From a checkpoint of a small transformer trained on Wikipedia: 9 layers, gated attention.
Each number is 128 + 32 x the weight over its row's rms, rounded and kept within 0 to 255. Layers, rows and columns count from 0. Numbers have three digits each. The size before them is the row's rms in percent of the matrix's.

# layer 6 MLP up, 256x96, rms 0.0768, rows 145-255, columns 0-95
100:111135122101144126076141138184116119138154074136137125133160124102047089066129184158157134163067147109133111111084169104173148159173145115127148179172126135144137055151084077115110134133160169168100114122132081148150141069121115130114105150120170117140197145131115157109165159155207067110
099:108148143091089126109178145155123139127128055172112161169137155056114125144100084098139122129119138097122081154096150147157138111171057069109100106152147117084186166139132112124150203098140078080130085088129099174116190125151134080135168136115128141158183168116124117077145125137150191083
091:107105150157139109101180164193137175099078141113159124155145122187093101110153094055137185101138193148114082096116177122166116191080107073121049169105106161087166147138138148158130121138188081167169078130124123155118111122118136131182153140153161115083126138125140130157137128156165108118
103:108182130108081095117157106119109146174139185119125121140147132196128122143190140135174128155137136090147114120103165102137137127157118138137113161193143082209139057123149083130107165093076181145112115113183154107099136179120136207111149089080105128105140087172070147084130137095115182133
093:148146094137133106026091158082130165106097124132090151150094112100093120150120142126096129077115125130154114098128135096176076097094113129027113105120136078097112226090135145143130079135123090083158161151125074138168121147152129125133217108085155125110147108141090154163148146124119155125
100:155163148129132178168135115152159141110162134102129114095148080125203138134114082111181130136089111085139055120080181166112169147125168157117126150117135123072122145087125203091121107072166126100100145112064103209111142062169086131095099158159150123110121178143144124109142158175103116139
102:142146086147176106116126116124120158111181149117125124105160166099100082129206129132092124177180135123187117155115112101198194140130105105139116100054128098099125127188100122094124061127122139122125139097119125123151137071131133200070146126144172159148225143099095155073103132110124124148
100:083128072089158084133111139118132140110142174095138160097097128146113183077145135105152117091118116107139135130195054111141094152054146149128122108109149083065154115091142141117179086115097162191122112101072142145145162147168120202137145108112065168095141140139156165060143175134163108125
085:119130132191094118129164119106165158202062095093112142143157153153106088138160117121187067166101133141120135130171175096162112125060132180118107092129068092105156180103092122108115111125129122127092098144102127110119161185157152108090105074120118106138170124194111149079146086178190125151
094:106151139176100127110142095157122174127103167110116073125136108163206145152140160126109129133115109127095135151138144119120088116128075164157156144098169141170115026131140117129146172116174095143145083123071152140107048099204179102073159143143157111155141144086164075180140125086150116161
090:110128196098100143066114132155151189103111134161156146130131188134105137149136106075128114130177138124151112167142085125152139113104145188141088089106093127179160055079110172139054121097147140159094141115176139138110099147113028169143151139104140116095116116089175125115134088084083090108
089:090152162115150085100089148106093150123087079091210105134127157111152113184209123106111146100122141124149088179147163088110150142163144106128149120135162126145152145049142153079130102136122163101169192132124103119158118076165078117142117139167120117186143171155124132133120170167074048117
109:137159109094158057097124151050131079150202131119115075123123155069084127067133122117109126165119135117075152136166145118103132160130099126144152119140110161140187092152108121091125172124070169132105126086106171145092147047149103079170148125117159092190155161070133136102095136154146138154
102:140139136145135161172177123129116156157105063085132113154123061119131114126134098173103154153131097082073100186103133147120121101140153112122035172201081134080117075110138161157174172087103144100136104114131085096094088100172120146109136094163113101118185125138092103130148172106174161081
098:126164156100136063130125138118106127155113076111122036162068132106082189112133167189102136115149140169140072123145139137132127136094126137197124156101161128176166094124155107107135143126159103119185074115165124155153118104141064120121142172137105127114112164139185220181107081158136139146
099:085138097130166043157135105166118137144178123132170088211150071149125142161111150115138114117107056074128107158160130103139113130097165154048157127107225084106136127137123088092143102138098160140112128097081158099095130108169111193132110124109139088142119101129087116091133147113176116153
098:166158157156172050095107172073098117199092143114178162060107151087108131092140110177099175121160129130112094173093137126093140161117181156084143096163124124148130120138126128086125207138078129129155124179114141121126105097097146150102152171119155114146117135152124159157123198175156098181
098:234130103093125160139165169145179131087179173147135148108127181163163103103148107113159092135109173048062120148203117135135087117142127152050105130123126158159132135159104139166192111111141189134105109130119097136067131120159158124170140127154111111129164130135095151121145096092090154122
087:099156167176151146150157101171145109135116102093138108086135168087077142160118164112167142184126079107084090113131120101115077143093094110085121079103181137122159051137168110112151123154088141151140094093092109115150107096139136087117113081166069126149168086113161238121138138119135126177
102:174136153134069111095165148126167172090107106091116140166148123120154145158116110169122137152115092142133117180128142146094062245112152118118160131134120126136178136123050152167133180098098139169113082077098111148130111121090174163157123140096133064152164135098118096132123135119060158187
100:116121119138089051145103126149135150161148110150166117157076117157084085132096173136158168056160129077183083113149122157187049081119121131157152056099137129138152109105162145120161126110111124138151118149112157144117094074146128188083148143101147138160146154160150136078171166124197091166
104:078134189117163074110114199077180145153146131135074139199133123179155106122130092173151154175123102128160155132166153156109147110089086131093098084119176148138126091124116115146133131100116211148112127112137101112111096170182131131151058156067129166137133205139114153108125116145163135171
101:121129170145122133184107153090130139193104160168175105088148153088093139125148149063127119095121178177144114117138119091112131106102113144072155105116162130137094075159127175084112129115088090087136148106095181110112086107091093074150169088075122154208111123126204116099163112162175112107
100:075102078148158120181162108161184172147150111125192168087088124122226067118163093111115167130085145075142108153147193137110122108182087145070144143169118106106131144114109134075103103110093099137143165100113130159142141140089126106098198111109138102088136112125094144099157154170098112134
098:151132167138123071069105141130158098122221164124145119069114085188161128132134140153127112119138111130122108182114143144132100174125111077136172166149073143146105145137119153102163116108167128193147105150066080126151168123136127065142180071190140088130152104119177172085129159104084095131
098:190129125114077124110174146133083158111167195125098144109103104066153153111173098129137081091127133080108070073108191106145109131134115093116095212135117127100132151139097102119154182094057148128147100100131132142122104124160128206152188153110136154152172156159096114181125169121115114157
094:143170126151139133144129161084149073065083065129166108156099105123066197139138120153120154138181081125170130155108142080121166133160141157117140132092088167128103143076122129104140115113135111075151114144149107086151138083131077136203190162103141130097151110130194221144140130103089123117
086:126119164127112134042165094160142049116189098134142139130142100147125148088144029086121111138072149150124142092092173123105158104065110122110116108160159132109116105137114127194127112102142148115125158129133118089131147079168149076117117161154172135125107188107175081139215136121119082122
110:129145145138184106100125073124152174080136169125193093128099127196115104107124120095117124122090149104131087132144052165118127097126133186117086144152172166143151087112141102199141063091082159120115116089113170134116123151201067146124166151077154095060117132150118127138111107103171155156
108:197155115147169123092095093168110151202155124146150138136145078133114112147154138169136129140124132148178162170181138124075162103162150105129136092121080077107204161092190128090164165088107094210126146128095115120125137092150176128160107091110143087115137104093120141125193147062137101121
101:080147080114100086150168086158113119153116125106114104120169121127104102113187137122149109128133170070066106149092113154161151143098196170137114146155085119141186123063053129156167102062100088145106123096073093137097137116162155180157176116118147164139174161094103129137126087067150134112
114:120175140135191141107138099148124074176191122112133101074117149068110126081170183158112156096158065099105134085106102130162155142093129160078146125077108125049126143152164143073124107128107100122139140141121175154095106103150085113116132115121157145165129064160170193148126081179126117081
103:149128074160090088172094154120162103103146076125121132169119154096119137171150081176161127109131079156148145142110148114096118126044168093066106110093103113094086110094115070066125121131151096156111100181139135148151111139092091154141177156061094127151172119118083210114159117099127165141
107:196113081164188165158128056136160122080140137154122128143132128116129066150128039076093083153157143100091111096134086141193115149103147175119121108167119119117207125148077130081113122089101120118133150123172122123091110111151074153120112204124139094150145124138112174083139110148089112108
094:124142122156146124071138127120123108098104110101135116153123076178107138203135062168163153156150119109160165109171183149147142139050073091112119136114154084155109155156124122095048053108066151063161117149131085132165126143077106180111106084161181137150134127138147124110145172136113127144
107:197131116188106147069149130192170113114086127130112116129143070156137150130124145119159161152094118122086152160171175137143143153147100154131117160152115138102194107125115111204110182113104127172093179066086114111146142171131126141106141099131180069165122138195108157128193151125164075105
108:104117165148145146063123119096166178126150088134140123137105092163143143126171113149155118163106104093043160103193043158166151202122080088136140173155153097120165147151079140149103174123133131181157128139067145109102093154097150133140167197116169121125157151184137147098112121124118150103
100:117155110181096087115153156097126131199123157156125161154184112115109092111168158124104134172104135118192150083178142152167162162151152162143129098176160136138144121167123124133147158135189065171160158135173117134110102159159176131079148143086148084170142143168083193075175106177127092123
103:159178096118145081103146150122133142110183073117128145195110113113150150059150129145090116079120118131097138118141081101115130164144131135198203205111124134151202110168068078123129118131147158122149129062162114084108139128150098139158094145083108104150118174117112107128118181141157078074
096:080133176129125084129128105109108125085198099193112114082141150150068153106141170132086133073152163108145114183152145100198088169123120192128131149147136102164142090068136149125158136118167070171074123112087108167178150106143117127084120081093104145116157146139136150068153139158136152080
087:106136078122141078158143097142120118148132144127123178125102105079087103090087137090122139120113097109078105127164111115132098141101131079131124136200074110121140098044140143105150212133160166151133186151122140082135130072101125200176141117129091087166145098075157100165096114183165082107
107:193132113151143140105160069122093121150130093179079153174127085125096104164115162132135163110120075090075131143155117065169108100088141143109108075178143109149105122090071143139122185069147173136112139143130128165141136154117165168095101121077181088100124189084141122153098142054125119169
097:142154083088154145143141076150099107108173162138180150154108107106122079086156067129094084110131086141142122100164170077142152130173123135078140105110099122165184110120148132090091098128048112102184109150157128120136163150134111106134209135166119078121204130150177149146163105099074094150
101:129169141189101128156172120133133134155152155110122179112155142123156135131126176155163127149090113096105150126123070069123115116139045135158123090147169105101132146063119106099142146115160076172116078115098080169171119176142154133142172096147117127106231076145172164106111106147126079068
096:165132166125151132113100127143145111118119126091132113104104139153164057108146187164113144164121064142174123176148112064082145164158132152129196154130103144192166099146132066108071107119192127122133102109131093109188106144132179106130136076136128067120176088120153116136091184152177074127
104:110146118120108111104153091131064151152091121152139103159140153090170156104140090165103130172094179138150155144111069171141136164125124113094115201168146133164120125132075126093147121113117128165143088122150054099140074099113138090095137129070097076124211142165100208174075155132156144153
097:109141110091178064107129139164115148106132121157120155098121127111168087070157100120101115141131140099082105200167156123102181139137151078130138093099161130091099094109161063124185117104043104168179086118109126142111184121153169155106144116093146139086122064110076174148099161147163164144
102:208150116115140162137101107137135152115061113125155117132140137174175170159090108085196110134164074103097087198183140109097186126101092145115128108138116155138135141174099158118157168092080126201146064165139166167120111147077134102059133168103133105133130096127146149099098097141154119111
095:150119164143073068098168144163103168102138172173144103162102152132142072115080113105148107116142134134111133100063103125119074086099115144109101058147147175182122157147050113152079131098068146139125134167102114079087144121148076149086181099161147085126128163149134120133155099054101123116
092:138146129107137092087156164116202144109219162152126163093102122085115108167143140149105120163095146085065146068107098121196037116045150128144087136147137175135127113088142117124085144115129126065114157098129145126115126136090120105156169150166153081107113135091082120125102099141122079114
085:170067128134184135090127179156108081092147119140118153071097157176119122100096131098132142092103139140049143065121125144102133143096164076121119187109113135114140108161142096155192166131118094113105137134169099115128143121178160146085167136103186103084108146139065084100088077074142152174
093:124158153116111113093126074131159127083163139125111084096076129063074106144125061165118074115113122122106163140164151160142089123159139138091151134152118096192208128176103153115161075082140162127164177059137115148169116145175115078102096116119185161134119134123083097155124129095070137154
101:107148127052092104131114188132124175115067184104148124104112108152106164107108139091180142111088103086138089155098119168083151147099118072094143135166142112116082106159122171076090127102107127177147117071103130143084145165130109107034142161075138106154181139157091125153132080112134161087
074:069115089147177109150130214101107071150129126140182120097141130092189135084100157144135098086155108121125094151126133175129112134158136107177160087117128166145168124103152095142132139139128101060124082154172089114080139151098143132120135056108153153087157062175208143176110151130138156156
102:097136168134142089120161069151129088152161155137204104110088159155098109137140159175192183116132096142124170091089137053099117145123162137066147115134132122129138179136150120148129142099165198165118110165128170095153116122113136112120116203133096120118113072178136167146184114085122055105
108:141150141152145133105165108094123053193176151089089106095087120124123098133123114177093151135182092087136126084147127149183079127125110198117132127085181112083132158078133123153155175102096136085085184092101064140153143100130091106117077174073133181117079157149114109159131134132145135132
096:116138112114179095153092130109083157182121141116103113137122102143118159146129135150144116074100100126090060075044146130134101090127108173117160092101198100137129149130124151086144150112104095132111139142141102065120108128159048126109070159122076131113126114167124123111235166145202124130
101:091165137143136128179139127109087169117139132113153155119105075150101070098142170158123105107162087128097171122083114112169162167098097137123111115117146134136110088091159068090154149125128150069091088100102098175168123108109055124104183130035164127094197108094174145108163102081159132126
086:108147117083116072140092193092074085149116067071136169089136203120136160143154109125079125124178102127169140124192083095121153129109111111087153063111173115146102129101132119115160163161197111111115135141146080102131129175087153059087111126065117120152145126120143152101147146114176111107
100:059099177174098071109152161161115098155161104139142127117139102122140124176173102172119130181149128113167122111091095153188056192078149123141088154134137133070074138134140137128150116141099115133160125132146145145143139073142132135140161179116157174154183077104137176098177184103075153096
107:172106229086129094138148127149123187110096150114154067182135134108133130139168125090182107075165117134122098173107125137134148164087129125096156150146069170164135071190108102164153140111150137101162180137065162156120098144180111148158127137091103147164153134101141144161174179115090095139
103:155126109079148153098161125142160185182163160120126098073129168109145106062119069109096112122125154048043105148167152140127159122132141101064120187190167109141131123170083118137123127114181133147177142132135093099072105078150148126100165141066152116148155119116136109114104159164147128086
103:098145193153248129148190132130133133156113077138190137100121174164136119080168146167200118110151061153132126122102156093168155131142133081143140158126092159118134145153120108077083129114135070143117120143150098151128121105102128139173145110168083108164111158189159109153184156150116123143
101:129134139113145114162142079117134182116148075173180091159093159138159154096115147096161172108159166083108138117165175138126159120106097101139117075086175062093109104098127140120158165116118068133151143139134134095137139169172058093120061176161126106113106149197161116082176184085117130152
102:167139106135094126130167116082125125123126135144156070113150138091095142121108159124131130147082153093068131056162138142099107150152131148092202099114139086149205119176164128077125097105100126106214180109131060118115081119189142128168152089089154151114145072164137102121100112094184110125
100:120099132078157073122109167090131149130106105060126107153104170074089128119138137172176149118155102136172101124132118131103136119152067073094127094170187104147084179098133066112091169132117144155185098130120129148161170173095110059078112122126134100141214137180097162092148120148132127122
121:165156144120159193071133147126172129092089094135166142086114169143066138138137112077144102132154146113116159127145156099093064121170136100111116129079103102186127142128073086085088077091147100114173118102188107158211130098088106109124096172133070127161166130139193134133144129081105124134
092:154134126146142118083109092150167195060161136100069135117064145098139119101127104133154098102138125121140139135093177091168188182118117081154153162131083067103143165117082083134089206120149143132144106138176149126167184137129124133138188137144095114129175150202146117071121103139136158161
106:141152116138152106121122075119143092119135102177100170125126074133099171082119065147127148111144154115131160097105146120127107085172128161160089130138107106184076122110085160090105145080137176132116094012135122104125139133114155164115168165075216063098171116129118132128069111129125091136
091:115181152129133125141132146157057132089159084176122100156179064168131070077145115149118107095147171086132128114092075172112180122142053093119164138045091085131156111102112121162107189131140142121134139110115124132171141147170115092085152165155165134111158142166101130168158108071144097151
101:095176120123089130131197126151138109124124184190116166124106114100090141070122103090094133148176165153119112101171113150109088133136169127102113070155169144154130143126087104124132179126090108169117190077081120164119119147142134105118067145160159131180204123138157102137233104155135120099
092:121115154125134080096102170139194129174094115170159122193102132059145194090113141095137134096179121123135076103140128118137122122118091065103074105155152142115109099141135151132096165118092093084158143084142144099115155169110034107101162173101098082135077153163117101147192148097137123118
093:186130181139103165099104108129139183135110132124116108172148119117180076100133135105157110163164132088076067193200074118150085114112126119118099133132122097094144103065141188093160117137146116110204100098095123116137155083114118220089126160120091138163128076132146110145128104097156097142
099:084140115080128155101170136132180151116175127140122073096121148144187085093143118132152095150148088092139162078105122119119145107103145101181144120185125135140120174154123142163166199134208142181141107137110081091108095132195129052094138158111121064135136107123123146101182126086152085082
100:179121084197120151144108119150110127091187058111116077149038162175142141161113142092137111082184094122112115104153134105128093092102148160111147165079183109161117056161131098165091113084178144148167126104134126126150103136207123146149098157103111171159129179119158147148109120139120142124
103:162145067159176182140112125075167134160065120091140089104093145099154140178127162146115136105094106091124106103151141112163120135167174161101136174128118116132120120178105152103124076101106201144194110087079145100137152049177102189114161144140143136129133180184158121070134130124149136096
091:118152131112179129155114169149159084124101177099102138145110126103097146091132086169154118152192124128124157143112101077186106212171135161104145104089138115086165134103079110159125113146113130247084056111122079143130139133133183146153108148112115116145123086143140195170149157115102144141
105:108149146094177108121105192109091072097081086168134140147099116138157174130141112136190158204131150157097126130159181137114120155121101176085174101139121122196146121090115108088148138099108165132130127148147083107206119144117147115113076110059091151171152151121139203172126149111093106093
110:172176095125112158164098127061080132101147098116124107114100148147184150141117067153111138129123140118196115106148078164111126121189108139063113103134171090142152172133075108085136130086123129113095140120142066142096134126103129137100110155039163165168114170152102126128214133144157192132
105:131153122111142119090148098107123150109096186170107137066109135060117127106123147151141086145157157135113092133169170059112155079151081172137107104111187129160106150105102155094135135094086074081106130103074178200132084165167145127153081185125158156170163108153087139153159139118175088128
102:139164148178090172089162075155155105097156131095107054093109150173098100126163102156065157202147156126069142157154096141123119115164098127147115132087159112162121146162147133107153123121143142127208173084112130156116130141102133145115152168132090119134104092133077117123149088021166164122
100:168141115150143108135132131092139097122122123078136131198133102109056103106136144134119178108163146136135132103113136050130164124087135151076126116039151150176126104117142082026091179140102118112161155145140141154184150189104133173146104082131085107136168159129132158124158178107137107068
118:179132167180141074134156112111130089110120058160160094152186073138087163097149109119091162133152114117094071151182157125112127136070082164122121077134104134168117083078143092065103117123086094142196160162115158123143116084125098129065123098133136148131131138175180143147098114145166087130
105:119125163124134124096127079202155182158076100114117073165137129129149164176159112130129161152062096151110132144130119120148118162159124136120102167070086106081082111176173129098132086114195167160187092093143101110146162185171135121145126123143055096162112170138086105083120102131118117180
093:137134150110173098148106169087167112100140152141098113206156041119091091127217128059123126110125136094145089150102133130133105128114150109145169179085193124173130149141146141102127131138094088132145092157174104180159150095144143116168107126128106164169152176155178139125204159108118154085
091:108128143146140051103112150154117154122145094088158165169117173126141132062131169155119131122079101114100098165148137159112136108133119153120029165116185123139119106149115132099135065149150147085088140109133126114123189163171065078081076120080101099149169109136154151129218153120103094127
103:104118141148122110132134112171116094206117109166124184142147071127115057141079172152084127126150096131202115114133140129157131165143146071118204129110163093158142095164144116129117118101136107120097119058090082117178096109126158190185114151157104165160124126129107130084120125053083164159
103:143155114170165141110114140143159074170089130128076162100117171096119142098106162158174104159111133090089113097136090076178068152134117059128144177080115112139147155111114136192042152120126157147114162093122093169140130159161115178160161148138159139111127127134160107051130170067147170110
089:106140228146124156112125141140148101180132103218090049155122125128086142147104105117124155109096092083055150129101110107115062133125109106136156157103135085111116091171059073106119153095103142167185126117158066113158146091135103169107133122132180140114095102131165114150122106115125165111
104:130110172164143112149121166142176098096118093201116189091156132131141084122113121068128168205164118104183069147164132151105107185108116102134144153087094120132153133088063159189132115130065156085107100059095181140115108164150124140097160101106093135175152140127140166143137115165134153135
098:146178136136133090088119135134098168175102078102178148178101149186082161190133146127089120129151071117167081130132155127101119190074143141136057185106098107159120161121146123163137128114158139161072151143139143138189112139122120135142083149133170134159180073118047116106165111089129116086
090:132132124137117149137101116068125097128117117133083123151157109171083134125185144106108101122100086166181119082117129118192114124120170087133115164093090138086092170129157131063138127127149160161090078087195159073129153185123140118096090122113123083102132136246127154102148101135148075086
107:178152095120083075109113188102094139104109142108164159108144087118158159167182119107168122113174149106090192101160129094151105155166147140072169142130118161166153064123114129110139129095105134129110081088175059158158117188109162123130153139101107120221123161105125143199120131089156140128
106:136120117113180088161103090108107098086142122118105147122117159106092119113153062062102169157150128115188105083115176125152130124147139143096126106118175127134169138101095125098189167133104089173174086141119173170192114110090140137081150128117088047125074167166180175111159111097107177110
101:120135092071117107078180127180151156103123196137164132105098103132181118154147135127131163095142140138149111101127162145117092093131038137139136093146087126166156094112173073079111131108139080122164113119138158121109136092154153080205154212130129125204099150114136106139159145133201152112
102:103148137146109133150148133144137062072176095180125079125142081139140119113155037100114142145180145103066077126200162124143136104126155187119077138141099129099092127110152121068145126097081136097147158108174089109094109114178139119095162134136151129116114134184151096160138079155190080099
092:138099161108169125060109079160106148113121089150158070115123109099095073074042118139100111107107148090157139177136170125128163092152055127132113138159105072113122136178126140185134145098096099125120092113108133121133053193185101103107125099138155066152105175145116127171143128107131111169
108:161178092094131077119112161100095119106094134146184177099122157065126168133101177151195089093129117110125081159152094095109115131082070138128140062142095117133144075086128157131174104083103113126122125106107130156104083141186083096166157101122116102110159107148124118086135170103222135103
101:127138122112137058168122157110199066144131151180115147189129094132132114128143146098116145092132096115126056102114152146146094165158041067104138069139110126110147151107122075149126194114092130077114111119163094130175115133109091139103083153097086130208170160117120089126157159093140147132
096:101099187101103161175225148118162083171172114124168175091121143158137120158188117078204148125139104144179149098169146136156103151114053128132105158140159144116127160100176132116133092121174153167090100107136103126082086121109133113149093138114155166099141166175153162164159159095133153102
111:112150149110132132155127126137141135151167119093202122168104119169168104166106100161158134101111171142069078166132141108124123100120155160143142118149103147159123054143066066122156125083120123129081131082107072095133158085112122157084107207119138161156177057125058133089163139116087085147
093:122146143165122151174146138127121175117156166114159105157118124102104049160119160157175111129095064156149088109114095159154123110142178118129101164053109126106191109069131138047097098107109159154160081070093140113182138123064149137110129116108092163131102158125146147166149168091169162084
097:135115176175102108138140100135144198172118089092172120147116157128152143095133111128111147224102042156054104160186098088115101117109125106121165088134152113100122088110160083122156141151149146124139105139156093084109116057152153104108093118143110156119129094180123176106160161096183086155
111:126089094112171156150112139135121100096123142190136106095112167095116123171154108123125129175163134095043143144151188119159168157119098112159099112182100110109130169160094147102156207097173071089128115096162182136179075088132108164085164130122125128180123087133176104133164191119157148131
090:127110073177110134155088155115112109097142144135126095165153096132138134098173063132160111091148099130121117169147137149100102106112134080170136091105117148099194084063166016134106106107105119138117101139081079070124140104120154118102068153129113116120097095108109107151100105138229126095
096:106127122109141074172104151181099122141172145131140067146077144111135131148154168109176141130147135119169029122137174064139135121144133094073124137166070169129118131171133142160170137092166110069062072111165162067134118095144122114151129149103074106189136131174114149176151131150122105134
090:114138095140192118085112129139139142121137104205175133113128143144132130138093079097138087154136141039130093154123111057087148078101108106087191148043158118098100133146114173161091154143148150129145114114140095137106116135132132123076153144130163122078133159131188113131154186059120111196
100:141116131094122150101114202147082088141156113201144094076115121089145124144158174094171120137090139157157119120167135149086112113103215076113151165082089112190195131177079132118133153091071125097092155120142122119167085173155122145156107157109100186118175100165105143107117151111138122102
100:126149040075134122099106112128181130105086170162082158121088097108089077138138103117141116148119112094142205145111141157037066133169163180113113124143138086152083131135106078113145059107114164128103117050122155123121121154181121105150111152083130088166118095146133173120124113156125139114
103:168151162217127139084131101153125104104137144114164181089145124130161082095161100110165176159153118122081143175111067097088127140097100134090064190091141105130096121109115167110146191119181097126183128154072125147170149121119118123088151119150102142174107111157185098115100119131185129075
102:114177117096112119152100086142153175126124117125112085117054132143168100136128115078113128123163061109105106122099149138169155172144094084132060145160092134094102183103128159067110156114145104082136152087163081086098111123171116097156134098075162120171161169075148188103142126057122160156